config.toml
n_head = 2
vocab_size = 2048
attn_scale = 0.125
bias = "none"
grad_clip = 2.0
batch_tokens = 32768
Each number is 200 + 30 x the weight over its row's rms, rounded and kept within 0 to 999. Layers, rows and columns count from 0. The size before them is the row's rms in percent of the matrix's.

# layer 9 attention output (transposed), 128x128, rms 0.16, rows 43-63, columns 0-127
101,235,202,201,274,201,251,202,175,277,204,143,231,139,202,202,201,188,203,197,212,212,234,172,229,226,212,186,187,206,243,184,200,242,242,160,165,140,220,194,154,208,220,216,244,211,187,214,222,162,174,151,217,134,203,191,228,150,148,223,231,194,159,225,188,190,205,204,210,232,183,284,239,216,203,179,225,171,215,180,198,174,152,208,196,220,178,208,172,241,168,223,198,151,182,165,207,218,208,232,191,193,190,234,209,189,225,180,241,273,180,219,189,183,151,199,227,233,216,191,208,229,142,186,189,194,246,223,172
103,209,209,222,203,201,212,218,194,216,181,186,230,204,249,194,239,237,191,261,187,210,164,178,212,186,208,214,172,211,183,182,205,170,190,262,199,168,214,207,205,229,232,206,192,217,174,207,214,182,141,173,177,236,223,201,143,213,191,171,208,180,218,135,208,161,248,164,199,182,212,174,156,167,266,202,162,235,195,164,170,206,185,217,260,213,250,195,175,242,204,172,162,181,175,173,204,166,200,181,162,182,161,180,178,156,185,218,172,186,199,215,175,165,193,136,208,184,163,220,162,280,169,239,162,201,298,177,151
099,175,163,184,193,214,185,207,161,241,240,135,202,239,201,264,211,174,200,239,260,214,213,191,196,207,177,121,148,219,208,127,198,189,190,205,234,235,171,190,183,177,173,207,202,220,189,245,201,192,166,229,234,186,172,255,210,175,195,212,159,204,201,193,277,162,189,266,199,204,197,192,191,222,202,234,171,235,220,192,248,209,191,201,208,229,223,217,155,146,202,163,204,231,155,154,159,197,167,170,187,202,222,205,142,183,192,235,208,227,187,213,187,141,183,121,217,193,168,172,227,210,151,179,197,200,223,207,202
097,193,157,142,198,253,203,204,209,239,167,196,173,224,198,254,195,188,216,253,198,215,221,170,169,220,230,208,290,216,210,185,207,166,176,229,167,245,201,132,273,195,222,213,191,122,212,256,163,159,208,161,198,154,230,200,176,196,191,231,157,184,183,167,172,159,201,201,190,278,228,203,187,178,165,161,201,211,215,215,199,172,158,147,195,169,229,195,204,184,164,209,203,213,233,204,170,181,187,205,224,234,197,186,233,206,201,223,207,215,245,213,168,235,244,217,191,208,251,192,156,176,237,241,221,212,193,199,162
101,211,266,222,205,230,192,229,216,145,181,147,200,204,223,207,193,204,185,202,162,212,227,203,218,210,218,170,191,157,183,172,231,268,284,236,209,153,172,225,200,211,194,242,162,240,155,208,184,191,165,240,208,158,228,223,235,191,171,200,203,271,158,172,181,216,187,192,177,211,175,207,199,222,227,178,199,187,250,177,198,225,158,213,189,195,219,193,194,213,204,215,216,173,206,187,267,209,207,162,252,184,168,207,217,219,234,191,183,228,186,236,150,198,217,128,145,221,168,221,215,268,258,256,199,198,250,195,221
108,207,192,185,261,180,230,178,227,186,181,229,189,235,166,232,158,211,185,214,170,143,197,218,162,184,247,200,208,225,215,174,187,233,159,204,147,232,267,226,230,221,174,141,206,168,210,198,241,243,222,189,202,248,136,155,173,202,216,200,275,214,198,247,160,210,226,213,221,278,183,194,165,206,174,203,177,217,182,181,204,209,192,217,185,153,201,213,222,246,207,249,217,175,147,181,170,275,171,221,241,200,169,200,183,182,223,245,178,195,164,177,158,195,221,251,181,191,177,235,233,217,199,223,216,213,175,188,196
098,207,180,185,224,189,186,204,209,188,153,235,178,205,166,190,198,252,216,170,198,208,234,207,180,208,209,195,235,208,223,194,191,228,196,201,144,228,178,205,257,201,223,163,213,231,215,215,178,261,214,190,166,151,230,173,191,132,193,188,193,182,218,142,175,216,190,202,161,187,219,186,156,211,170,224,212,185,171,269,187,177,278,209,226,166,174,160,185,199,220,192,192,175,215,202,190,242,233,186,162,232,208,225,209,220,169,172,144,124,243,223,160,196,247,232,209,193,269,225,237,195,260,229,253,257,150,191,205
104,201,218,189,177,225,220,154,194,241,161,114,178,229,206,161,145,207,207,158,204,164,215,162,226,245,192,197,233,185,241,199,212,207,246,225,163,228,176,220,204,204,214,178,164,230,215,214,189,238,180,201,215,189,195,199,237,217,223,170,163,279,224,197,161,196,218,206,208,166,204,227,244,174,203,227,231,237,192,209,191,164,137,174,203,168,197,246,174,180,251,173,219,138,224,150,224,235,188,196,261,192,213,162,173,201,200,174,221,228,218,230,179,178,212,200,215,219,191,192,195,207,257,130,227,152,178,252,147
098,185,197,190,215,219,176,191,168,256,247,175,183,184,221,190,184,261,204,173,235,174,171,173,203,179,176,210,175,248,196,232,208,144,191,164,209,206,140,231,204,177,135,156,251,184,190,265,210,144,186,213,208,188,211,263,217,177,188,225,183,173,236,219,210,175,225,223,167,224,238,251,204,210,152,172,182,196,177,196,171,161,239,173,143,180,246,162,154,165,226,233,161,180,220,224,182,163,174,140,193,232,192,178,191,210,169,165,175,223,197,161,165,193,154,220,199,183,248,201,175,241,240,197,166,193,164,190,207
100,126,238,233,248,221,166,198,215,195,176,186,221,155,214,193,193,157,206,170,192,222,250,254,251,146,209,284,178,219,175,164,168,188,207,257,219,249,199,201,201,221,202,237,242,199,194,180,222,153,195,187,179,229,244,204,225,192,185,224,208,193,204,197,207,214,241,209,209,189,233,197,190,159,225,203,180,240,136,220,234,150,241,146,179,222,240,159,202,203,233,182,216,173,204,188,189,110,224,205,147,177,199,206,226,204,142,230,211,211,228,191,205,181,228,242,201,176,232,203,182,167,234,236,159,222,201,185,213
100,163,171,239,206,197,214,202,232,241,214,189,209,191,170,191,168,244,212,167,191,210,179,225,229,222,187,154,217,181,253,171,188,228,241,187,128,199,243,186,263,203,191,137,179,181,181,246,245,275,188,220,182,221,229,214,214,176,257,200,179,189,120,207,261,161,210,238,222,231,215,207,161,208,227,197,198,222,244,259,174,211,175,262,157,221,192,200,224,211,178,157,227,197,183,219,201,240,214,201,225,213,245,229,179,223,200,172,192,225,241,135,198,238,176,194,199,197,220,179,231,213,168,185,213,160,204,182,243
103,190,178,136,156,230,236,224,240,221,244,168,200,220,148,184,228,182,200,222,214,235,215,131,216,167,148,191,211,227,240,246,184,210,178,257,190,242,185,184,182,167,242,171,197,274,257,220,175,220,192,221,214,175,179,185,251,232,166,184,195,220,160,246,198,196,183,175,227,220,203,172,223,165,209,225,199,163,216,247,219,191,201,194,231,200,179,206,208,176,226,266,220,219,202,219,167,239,176,166,117,164,212,181,183,231,170,213,192,215,232,191,189,200,183,161,191,193,226,235,161,199,227,192,202,252,241,166,250
107,202,238,241,179,212,191,181,192,211,235,219,218,197,176,208,212,201,211,213,192,171,172,139,189,210,170,213,219,172,208,209,165,189,171,158,163,132,172,190,234,171,167,175,168,191,198,207,146,222,189,202,197,263,167,219,195,183,152,216,244,216,225,282,159,190,119,190,152,219,204,209,263,177,227,272,177,136,213,172,283,215,181,163,160,189,168,168,187,173,219,184,215,245,228,170,175,193,215,209,248,239,196,224,182,188,216,200,175,190,178,200,194,168,215,199,211,170,181,158,228,228,220,248,230,216,208,177,210
110,194,182,162,162,218,179,202,215,198,237,237,172,224,180,154,183,228,203,211,267,186,232,200,216,235,237,188,213,233,204,221,228,172,196,203,123,207,169,248,246,166,186,148,201,205,191,229,242,226,257,236,193,173,198,202,171,194,174,197,184,173,175,148,184,213,102,198,151,228,172,175,201,169,188,223,194,200,227,210,187,198,215,162,198,180,155,178,150,220,229,179,174,213,214,131,209,224,164,164,227,173,206,183,218,190,217,177,193,159,180,183,142,189,160,245,220,203,130,200,210,213,174,192,201,202,180,212,117
104,181,181,241,183,170,145,235,219,243,184,200,234,193,183,230,180,231,196,190,155,180,164,165,180,199,261,184,146,180,201,131,217,169,189,127,196,270,184,200,201,227,172,184,155,233,208,205,216,193,216,221,165,183,188,235,254,167,155,200,199,246,201,171,223,211,212,289,210,145,174,227,171,161,207,202,182,212,214,224,207,198,156,214,207,241,151,166,175,183,199,222,205,198,155,232,176,150,211,209,195,236,161,218,227,176,211,149,176,194,222,219,208,237,151,174,193,194,216,156,163,187,214,229,187,201,143,187,210
106,251,142,186,260,172,172,165,217,219,177,206,231,164,207,239,201,212,210,197,182,200,218,216,178,174,202,171,195,170,169,210,171,211,212,218,219,203,181,227,179,196,200,204,191,249,221,180,170,191,221,241,127,163,190,235,257,222,179,190,220,173,161,152,179,239,142,158,233,227,154,207,169,200,246,210,158,185,229,213,247,189,232,202,164,242,197,188,213,218,153,183,183,258,158,182,177,111,203,197,207,189,212,207,161,239,194,212,201,169,168,234,218,216,238,187,214,156,178,202,213,146,151,189,217,176,256,153,164
085,264,164,182,165,250,200,213,213,156,226,186,226,281,198,233,232,211,249,203,196,204,166,201,189,214,198,225,193,205,205,183,199,209,224,265,206,224,261,174,261,184,163,235,143,209,242,220,199,139,193,235,213,216,242,195,230,228,222,168,222,199,209,176,231,206,168,190,181,236,200,185,185,233,253,176,206,152,266,221,244,247,229,205,147,199,151,147,196,189,169,213,226,241,195,174,231,181,173,182,225,201,251,257,232,265,190,210,240,207,191,195,213,181,214,210,213,203,197,220,212,194,223,217,184,164,220,175,221
097,217,171,208,244,182,206,236,114,178,215,182,174,209,159,192,251,213,174,190,241,208,152,208,190,249,191,197,207,184,226,183,210,192,214,210,197,217,218,201,196,177,195,247,185,233,170,170,186,193,168,168,226,267,229,232,172,218,184,129,183,202,150,183,141,193,210,186,255,233,244,221,205,206,184,136,197,181,233,225,143,226,212,190,228,193,214,168,193,180,216,138,153,174,213,190,244,121,261,219,158,218,194,229,232,186,197,151,229,179,242,216,205,156,218,206,210,239,210,234,207,192,207,245,178,222,170,206,195
106,207,198,197,257,221,190,250,207,139,183,162,248,169,146,162,212,147,217,165,137,239,187,187,182,172,220,219,247,183,143,206,187,235,161,157,203,160,242,236,167,208,161,201,194,186,168,215,216,212,166,153,144,182,174,205,245,169,217,226,188,155,198,181,187,220,166,191,192,188,172,223,175,209,212,194,220,249,212,226,264,223,178,233,190,174,233,187,199,159,183,204,145,239,180,174,175,206,212,210,216,150,214,153,216,207,125,177,170,239,190,220,215,189,203,136,164,201,229,209,198,181,166,213,183,224,223,205,180
094,167,193,196,197,176,179,155,237,226,194,179,226,185,205,190,201,149,169,233,241,151,176,218,211,242,222,167,218,218,235,281,154,244,228,208,179,183,164,191,200,281,198,191,219,209,201,196,146,179,193,173,183,179,219,182,230,159,222,173,184,187,157,210,214,172,222,200,216,205,161,190,168,200,190,201,231,150,198,201,199,187,196,149,184,168,254,115,213,190,204,228,242,219,174,217,174,185,188,178,234,200,248,187,242,213,188,226,229,201,244,191,175,158,235,157,221,144,159,249,195,179,175,223,185,197,217,145,268
095,219,213,114,179,173,237,170,218,174,153,169,172,197,172,203,209,256,182,188,209,171,253,153,192,202,196,177,197,208,157,160,192,178,201,173,211,197,172,226,184,231,186,146,243,233,249,204,251,184,154,177,252,239,189,171,176,200,283,167,234,248,206,210,191,153,206,186,224,194,196,213,188,173,194,197,221,166,212,222,95,187,227,222,197,177,226,203,219,224,180,236,180,176,195,196,245,208,221,216,222,230,247,245,200,187,185,200,201,180,171,182,208,201,219,197,160,147,155,167,182,205,200,212,217,145,226,152,203
# layer 9 attention value, 128x128, rms 0.174, rows 44-63, columns 0-127
101,189,149,182,192,203,161,200,206,228,231,203,150,175,171,190,184,209,252,166,236,230,190,179,160,173,167,225,192,222,192,226,215,201,201,214,210,239,225,169,220,218,300,197,180,236,175,205,173,199,183,182,182,106,177,232,128,192,205,180,144,211,215,179,218,206,202,207,227,188,237,211,211,196,157,205,174,209,202,230,195,221,165,159,189,153,171,216,208,145,175,185,203,211,222,209,152,211,220,199,246,185,191,240,169,176,222,200,200,186,218,205,229,206,173,221,167,250,280,151,229,205,253,168,224,160,174,187,131
097,246,195,181,195,194,196,252,211,215,250,139,225,146,126,164,231,200,202,214,198,206,205,161,224,244,193,184,229,180,256,237,253,243,163,218,174,202,182,174,209,226,184,145,272,203,171,191,191,214,194,210,189,198,238,136,235,246,150,209,185,216,183,224,189,223,182,178,241,212,218,241,198,214,177,233,177,214,232,221,190,220,200,228,163,152,174,178,166,214,201,220,215,176,173,192,216,249,192,189,160,226,231,212,155,194,192,187,248,163,252,172,260,214,202,159,165,212,201,162,202,169,244,143,193,234,217,201,207
092,210,233,196,202,218,191,200,211,177,247,199,194,180,251,206,238,206,194,205,228,91,189,271,219,224,184,242,206,190,181,211,230,239,184,221,200,205,195,259,202,252,204,221,216,214,235,199,196,202,200,205,166,152,195,202,198,176,196,215,161,153,218,211,198,181,172,229,217,172,184,179,155,168,223,155,177,184,202,153,231,162,149,263,205,223,280,203,244,254,218,174,194,226,239,165,260,188,211,213,138,151,180,221,173,194,220,199,199,199,181,246,186,240,245,201,220,192,162,198,188,206,161,245,223,227,212,233,176
092,205,156,170,220,204,148,164,166,190,174,182,215,222,150,185,178,241,178,122,233,226,152,217,167,186,184,184,220,214,168,218,221,175,210,186,230,196,203,203,222,149,185,208,225,209,201,217,211,171,162,186,187,142,154,174,181,193,207,126,187,198,258,175,230,170,163,173,165,252,206,263,181,191,192,156,221,234,205,224,192,213,202,173,216,170,118,156,229,230,221,177,185,186,182,247,195,194,217,195,246,200,229,196,209,231,146,231,205,200,206,203,181,248,162,211,240,216,184,230,189,193,245,120,203,231,201,161,188
107,182,212,147,219,183,228,144,177,170,225,177,169,207,252,148,192,220,185,185,201,171,221,220,212,148,188,184,210,171,192,153,183,278,187,260,214,195,163,220,171,185,182,191,187,187,215,248,212,274,247,151,226,196,163,217,203,178,184,249,215,139,164,181,159,198,142,203,164,188,204,207,226,213,235,211,177,160,174,201,191,209,236,195,148,227,246,256,157,221,206,184,223,181,210,227,190,170,209,200,195,206,191,214,205,198,222,216,163,240,178,191,183,220,224,227,242,223,204,201,205,205,208,268,228,139,205,152,141
099,230,224,240,201,220,252,169,237,167,211,227,171,219,234,158,253,230,210,188,211,153,202,235,248,252,202,215,154,198,134,167,185,229,163,211,232,181,218,257,196,211,228,202,170,246,232,190,197,227,248,164,203,209,149,188,218,227,186,139,230,224,161,210,171,205,211,201,208,190,210,219,197,168,179,202,222,184,216,219,160,160,231,216,208,245,261,203,218,231,166,193,176,188,178,223,226,176,182,189,232,146,166,204,251,162,241,213,244,194,164,223,179,210,163,217,201,231,200,241,197,246,138,255,174,230,187,236,182
100,200,187,176,205,211,155,221,150,171,189,191,157,297,136,196,210,241,177,237,188,168,233,214,137,237,197,147,200,197,206,166,196,202,169,217,200,157,171,233,191,196,174,190,166,213,177,185,226,180,160,221,169,228,155,211,201,227,205,222,204,205,241,221,221,122,202,203,193,228,216,211,202,152,216,193,184,228,212,191,202,153,257,282,221,173,222,198,184,205,263,227,202,182,207,189,225,166,205,160,197,211,226,173,250,211,180,234,217,208,179,237,235,208,208,160,203,163,247,240,206,183,218,146,163,206,173,174,156
093,259,192,220,206,181,242,204,204,177,239,156,174,201,163,247,195,224,200,181,212,149,234,200,216,237,186,185,202,253,172,206,211,168,194,190,282,215,200,216,223,217,209,201,259,208,214,205,235,209,137,197,199,239,203,212,192,249,209,219,199,211,209,255,184,166,218,151,237,186,155,171,146,183,174,206,210,214,223,183,187,167,202,182,201,222,223,214,216,177,153,229,163,194,213,180,231,240,227,159,137,255,201,190,213,178,235,227,218,170,218,192,223,181,198,127,194,142,191,218,202,224,245,245,267,257,213,253,181
098,218,210,218,168,184,217,202,222,148,249,257,153,164,207,251,194,197,225,195,145,205,181,194,153,214,223,267,224,240,185,220,194,191,202,187,205,172,224,177,227,256,201,261,188,200,216,217,218,189,174,198,212,199,209,203,170,257,216,150,144,223,127,192,199,199,225,266,194,173,187,214,186,206,166,168,200,218,242,171,175,117,163,208,220,247,195,230,176,165,193,174,163,197,186,217,180,216,209,221,166,202,213,208,197,212,252,198,194,178,179,105,161,200,214,229,225,210,238,206,231,258,191,164,226,223,198,176,190
099,199,175,224,216,189,211,236,229,222,279,180,204,176,141,184,246,200,206,211,206,200,191,227,220,206,229,173,255,126,208,193,218,204,201,164,207,167,157,247,193,224,168,228,179,189,188,209,194,170,208,174,197,237,185,201,173,227,133,174,197,172,220,185,175,190,230,85,196,229,219,157,206,227,236,195,212,252,146,173,186,246,280,183,204,173,219,204,158,179,186,179,248,178,210,212,206,207,243,172,234,200,200,207,208,216,210,205,181,235,186,219,210,259,170,192,182,222,184,139,226,241,190,254,177,210,213,212,207
098,190,223,165,210,232,236,197,236,231,250,216,171,173,214,203,187,141,188,198,176,202,230,222,212,220,218,197,226,188,237,211,212,184,155,194,167,195,244,180,212,222,173,179,221,214,128,240,173,223,167,196,213,254,243,165,202,219,190,217,111,189,218,223,203,160,198,264,232,139,148,239,173,210,193,237,208,179,207,225,174,197,163,243,174,203,187,177,151,202,204,199,154,187,196,234,222,199,177,175,275,181,185,172,224,128,198,248,188,183,211,210,214,217,180,176,182,213,181,182,172,151,153,218,201,259,230,243,223
108,225,260,160,242,207,161,228,196,234,173,235,258,149,180,151,186,178,164,196,232,146,239,208,247,161,186,156,230,221,239,196,217,258,164,204,210,191,186,226,190,168,181,228,221,143,199,215,195,266,194,233,196,196,220,125,236,198,227,228,172,235,214,183,188,172,153,210,242,253,196,179,227,220,175,188,222,147,179,202,215,191,201,193,154,174,164,182,234,219,210,210,151,178,203,188,229,215,151,194,141,208,208,203,240,223,238,212,205,236,204,229,193,190,161,204,194,168,203,249,193,160,205,245,175,204,173,163,197
112,204,213,184,236,194,194,192,200,205,172,215,173,197,224,162,237,249,183,193,230,170,263,235,219,196,105,175,178,155,222,175,214,254,213,235,228,205,186,207,120,182,167,197,171,187,222,217,214,225,214,175,150,172,232,222,199,255,200,207,233,216,156,209,197,198,213,212,198,267,172,198,161,140,178,179,201,170,182,217,223,166,164,180,186,198,264,178,231,164,189,214,225,187,159,175,253,169,204,171,185,210,171,194,254,164,208,203,174,219,187,212,274,255,178,197,199,166,212,195,207,196,179,248,226,158,218,243,220
095,209,169,229,186,195,160,163,243,156,207,168,240,153,174,180,208,221,182,202,149,214,196,188,156,230,227,175,178,216,222,206,259,172,192,186,204,211,225,233,157,221,164,248,223,196,163,212,230,200,210,184,209,230,213,174,211,204,212,166,203,196,172,196,126,182,193,114,151,167,208,195,181,227,223,247,259,172,181,200,222,232,217,231,212,201,118,209,175,156,256,193,205,164,162,237,218,209,171,218,172,178,208,235,208,206,229,227,227,134,179,179,236,220,171,219,192,192,209,138,192,203,195,158,206,217,130,226,182
101,221,185,187,218,177,165,163,197,241,233,213,219,140,189,231,250,199,230,192,201,172,234,188,243,201,225,211,226,190,189,234,262,256,179,222,216,186,200,192,180,217,166,223,186,183,222,235,211,214,223,244,194,175,209,173,245,230,218,161,190,245,214,176,182,216,173,250,175,184,233,164,218,228,208,200,235,179,169,199,252,194,156,167,142,202,157,188,216,232,258,187,177,231,159,232,210,248,176,226,248,157,236,224,208,134,170,157,211,193,215,161,141,162,191,218,184,229,226,194,175,183,196,159,197,209,277,220,242
086,235,188,174,228,206,225,182,182,207,176,145,205,135,189,168,201,198,253,179,202,236,209,195,235,207,232,172,202,205,217,258,196,247,198,211,170,168,201,172,169,171,127,220,213,128,202,221,192,242,161,211,205,157,175,215,210,224,183,198,195,230,222,200,182,209,168,231,254,223,171,159,216,235,213,126,212,189,181,207,251,233,181,212,214,204,185,100,203,219,235,177,190,230,179,230,219,240,152,216,179,134,242,172,197,205,236,179,169,220,227,241,212,198,199,222,213,255,196,186,147,231,196,209,200,231,230,235,200
099,210,183,200,233,217,207,190,257,242,248,162,198,158,196,226,162,219,266,200,201,215,138,174,208,170,182,174,190,183,128,188,193,191,201,203,164,199,210,203,193,221,244,173,127,223,183,208,178,153,174,231,165,211,228,259,185,189,207,201,177,234,183,249,242,166,185,189,193,217,226,176,192,187,160,177,207,231,204,183,208,213,217,158,262,196,234,241,215,165,194,145,187,216,164,194,194,230,203,204,169,129,191,149,207,226,212,194,174,153,166,236,191,205,187,217,214,262,174,242,261,225,166,153,209,220,156,195,170
107,213,157,171,203,198,219,163,230,197,202,230,189,177,229,216,195,150,153,199,190,211,179,212,253,230,208,207,268,235,205,210,252,176,224,246,228,192,210,174,228,238,211,235,172,179,186,243,185,173,265,208,216,194,191,134,225,210,187,134,178,178,273,206,200,211,206,230,153,185,186,214,241,181,252,224,190,177,175,185,150,219,182,243,156,210,180,166,272,174,171,179,192,222,180,182,198,211,178,180,221,203,227,220,176,221,185,152,174,212,168,233,132,169,201,207,233,227,165,201,214,213,227,152,171,207,251,154,236
094,207,200,228,232,201,193,149,208,221,207,209,194,161,168,245,235,248,171,223,232,237,205,225,238,167,222,209,235,195,228,213,168,224,160,195,173,197,178,198,239,190,209,250,251,191,240,210,258,232,174,167,190,230,200,246,231,208,200,174,109,202,206,143,168,178,164,233,183,176,196,207,234,210,215,168,206,147,218,198,223,210,202,120,240,176,214,158,207,214,255,138,170,197,208,185,190,191,224,213,221,179,193,191,124,178,205,179,165,164,193,119,185,200,165,182,211,198,198,215,183,209,208,182,207,268,211,203,229
089,201,185,175,176,177,221,245,149,169,183,185,206,239,170,231,153,183,236,161,211,175,246,216,184,171,229,188,195,210,158,191,172,252,162,166,225,203,212,206,195,170,209,166,155,210,191,207,207,166,151,174,226,253,184,248,191,142,172,227,245,144,247,253,184,170,180,175,201,210,232,180,181,227,197,208,194,216,181,248,196,188,241,179,211,183,175,170,165,196,173,215,271,225,198,175,184,208,173,215,190,226,103,224,177,136,199,217,170,197,130,196,199,186,199,219,218,211,239,212,217,220,185,265,161,195,195,171,175
# layer 9 attention query, 128x128, rms 0.21, rows 64-70, columns 0-127
083,116,253,248,188,197,230,213,216,186,205,224,181,193,159,240,139,208,218,180,176,224,175,205,122,213,174,217,187,198,197,142,185,196,170,191,137,169,238,201,184,182,190,153,178,198,190,191,193,149,158,186,235,207,191,200,181,209,182,209,194,200,251,202,260,159,208,205,205,180,238,211,202,228,263,206,166,169,219,169,186,215,165,213,224,245,228,128,174,224,153,248,220,199,165,188,191,250,198,165,208,122,193,243,179,192,217,196,207,185,242,174,240,196,185,223,232,234,200,170,204,206,179,177,217,173,244,182,173
143,208,192,221,215,222,193,180,211,177,177,158,246,176,161,210,157,216,128,197,167,207,204,198,224,236,167,217,233,175,161,243,198,197,217,218,184,194,199,221,212,230,249,213,193,204,215,226,182,203,233,189,171,219,194,232,193,114,178,219,207,180,165,191,196,223,217,118,211,203,213,204,191,183,196,224,160,241,194,207,210,155,218,211,177,218,121,191,235,228,231,149,212,246,110,176,157,171,253,212,212,194,202,240,182,237,202,204,198,210,175,227,240,148,242,161,158,193,186,210,202,126,233,237,236,207,159,180,201
100,220,194,256,230,219,186,190,183,165,203,174,224,196,211,172,279,194,169,186,163,213,159,189,226,220,179,188,269,173,205,207,174,242,200,206,190,192,161,205,196,219,229,244,221,218,234,196,213,168,191,158,181,230,181,191,246,146,194,237,217,227,179,210,227,177,190,195,187,203,220,162,203,165,191,215,205,202,191,201,216,187,266,191,214,135,166,193,231,167,166,206,134,188,139,249,206,128,235,174,242,211,185,198,197,218,251,206,183,202,230,224,267,163,239,194,165,195,183,246,221,158,184,188,244,117,196,203,219
096,194,239,224,146,183,150,219,198,148,230,179,193,178,242,221,190,233,126,222,194,186,160,180,152,211,232,246,189,168,164,243,204,176,185,187,192,172,207,193,157,287,227,215,218,230,162,162,149,223,205,186,174,242,168,194,218,169,230,219,183,186,211,160,192,188,221,178,213,205,169,210,227,200,240,198,153,219,190,134,250,169,197,193,206,214,144,172,229,236,221,259,197,209,156,168,133,206,191,197,207,213,168,201,204,157,200,203,244,197,171,195,211,219,198,173,217,177,203,158,267,200,221,234,212,189,183,158,239
082,181,210,225,172,248,222,223,185,127,218,208,149,219,222,174,260,163,149,224,225,158,224,160,167,220,213,182,206,167,218,193,164,236,244,140,216,187,199,188,213,221,197,246,178,247,198,257,169,191,196,144,177,202,219,219,170,192,206,169,237,210,233,203,184,166,194,210,160,200,199,246,189,216,203,188,153,218,196,182,223,151,220,236,167,256,217,229,217,213,170,200,189,156,167,195,164,164,222,181,220,292,175,215,201,193,173,182,200,235,203,222,129,170,214,209,197,199,203,228,159,196,205,207,195,144,237,258,229
101,183,192,236,191,217,202,182,240,191,209,175,272,181,182,218,178,194,211,197,204,176,209,148,180,223,224,217,252,160,197,212,197,209,242,231,185,241,167,235,230,248,197,183,199,189,241,169,222,214,226,157,96,211,183,235,184,141,186,229,203,178,201,182,200,187,184,151,210,236,238,256,207,212,136,215,190,196,209,146,189,190,236,199,189,219,218,212,205,251,245,151,169,164,185,195,199,124,238,161,168,211,224,251,176,262,169,211,210,185,179,189,220,166,220,180,179,185,164,228,165,169,226,195,215,163,166,197,172
092,178,205,254,223,198,180,211,195,187,244,218,209,215,159,262,214,228,179,156,183,209,193,194,211,227,215,201,250,122,205,210,244,206,252,165,178,166,214,186,200,183,172,226,230,226,238,239,204,238,165,203,175,201,193,194,246,184,191,222,223,226,144,198,237,212,226,210,152,222,214,223,191,164,212,218,200,256,246,184,184,136,190,208,167,182,171,147,219,236,186,226,133,208,165,248,173,178,203,159,225,199,143,233,205,159,245,256,202,215,157,191,217,159,182,168,167,223,245,218,239,179,204,203,241,149,195,190,200
# layer 9 attention key, 128x128, rms 0.209, rows 64-70, columns 0-127
078,155,183,192,132,201,156,183,200,178,215,276,224,243,194,170,246,194,202,203,195,208,187,182,146,155,209,176,197,243,232,240,198,168,270,166,158,200,220,213,199,213,245,153,200,196,250,125,184,243,191,177,228,182,205,216,190,226,203,229,210,221,224,196,153,152,190,207,183,209,206,186,188,181,179,188,169,230,205,211,171,251,211,176,173,151,201,196,220,241,149,210,151,204,230,203,214,256,181,230,194,239,266,175,217,162,220,223,179,185,236,156,203,231,173,236,225,175,161,203,169,244,188,177,194,213,143,194,220
074,237,244,240,240,253,184,188,235,177,229,164,244,192,211,234,188,271,222,155,166,195,211,212,215,211,191,258,151,240,188,190,233,118,178,195,199,217,186,204,233,203,237,170,175,167,162,207,202,225,169,232,203,186,183,193,174,183,153,199,187,237,210,215,239,176,167,171,206,174,181,186,191,235,207,215,157,172,219,198,241,145,201,169,214,158,203,155,172,175,212,204,197,196,191,192,219,210,217,168,166,181,177,158,253,212,241,246,187,212,197,197,222,232,151,220,177,174,218,179,279,257,218,225,166,255,215,198,151
088,220,126,196,161,179,226,206,171,256,182,184,191,261,184,176,189,198,215,191,216,224,259,204,159,192,200,202,157,172,205,159,151,225,186,212,223,195,187,261,216,213,168,217,183,178,179,288,213,175,256,205,193,230,194,192,183,222,215,220,198,170,195,222,156,243,250,251,197,183,203,203,166,190,177,194,197,190,165,204,166,217,158,198,162,209,204,201,197,180,215,199,188,256,176,239,176,183,268,199,217,170,150,214,207,176,145,150,152,261,150,213,155,212,178,185,229,181,171,213,147,193,199,197,218,132,202,196,200
089,224,184,222,226,252,230,191,164,164,189,213,233,206,256,183,218,178,218,182,198,159,160,136,222,196,201,259,172,209,232,182,177,193,234,219,216,231,254,265,230,226,195,160,185,225,177,225,206,242,230,196,197,197,265,206,160,212,202,173,203,231,172,181,189,189,236,210,214,192,212,204,206,257,203,204,151,199,202,178,268,220,185,166,158,192,144,186,193,239,237,217,186,185,177,261,213,229,224,199,166,230,201,217,274,261,169,213,145,241,219,172,250,168,211,178,222,190,184,189,148,178,214,219,162,215,203,208,240
085,201,177,207,224,214,197,270,235,202,270,199,205,216,229,144,243,167,259,192,260,220,166,209,214,218,215,199,216,253,202,181,235,175,146,236,211,205,205,179,219,188,178,191,236,228,163,200,203,180,210,241,173,224,217,169,167,171,245,243,206,198,167,188,233,195,202,193,192,217,212,232,204,151,220,147,252,230,194,197,173,211,133,194,258,277,178,166,252,210,255,154,199,164,238,223,204,230,162,200,197,190,231,212,213,183,187,192,182,186,184,243,174,231,221,166,157,196,230,210,196,204,246,184,170,219,260,194,197
093,196,215,201,186,232,236,222,207,221,248,191,220,226,162,202,230,309,155,176,247,190,162,204,157,182,225,180,228,137,212,199,244,212,223,187,166,190,208,126,204,212,168,220,239,232,179,234,121,214,189,163,175,181,210,226,248,187,196,175,220,217,209,234,226,194,143,220,186,220,180,166,172,208,224,263,177,197,196,207,208,152,206,173,187,218,240,186,199,203,160,182,214,198,171,164,176,193,254,158,225,200,178,204,255,212,224,212,160,203,208,223,156,158,198,228,221,176,193,230,254,209,225,204,249,231,221,212,180
091,230,234,221,215,210,236,171,202,234,185,231,237,187,183,126,206,161,227,231,170,211,202,195,235,222,161,177,182,208,201,135,154,194,224,182,168,224,205,222,228,165,198,169,221,190,205,166,230,200,200,171,208,163,170,222,196,219,192,222,134,255,203,236,231,140,178,199,233,162,224,230,219,235,248,213,157,199,201,171,203,172,175,163,223,197,194,190,201,227,233,165,175,261,181,192,211,216,221,156,227,229,204,167,166,232,278,196,232,226,152,199,241,224,179,207,175,239,209,171,189,182,191,263,125,165,180,240,202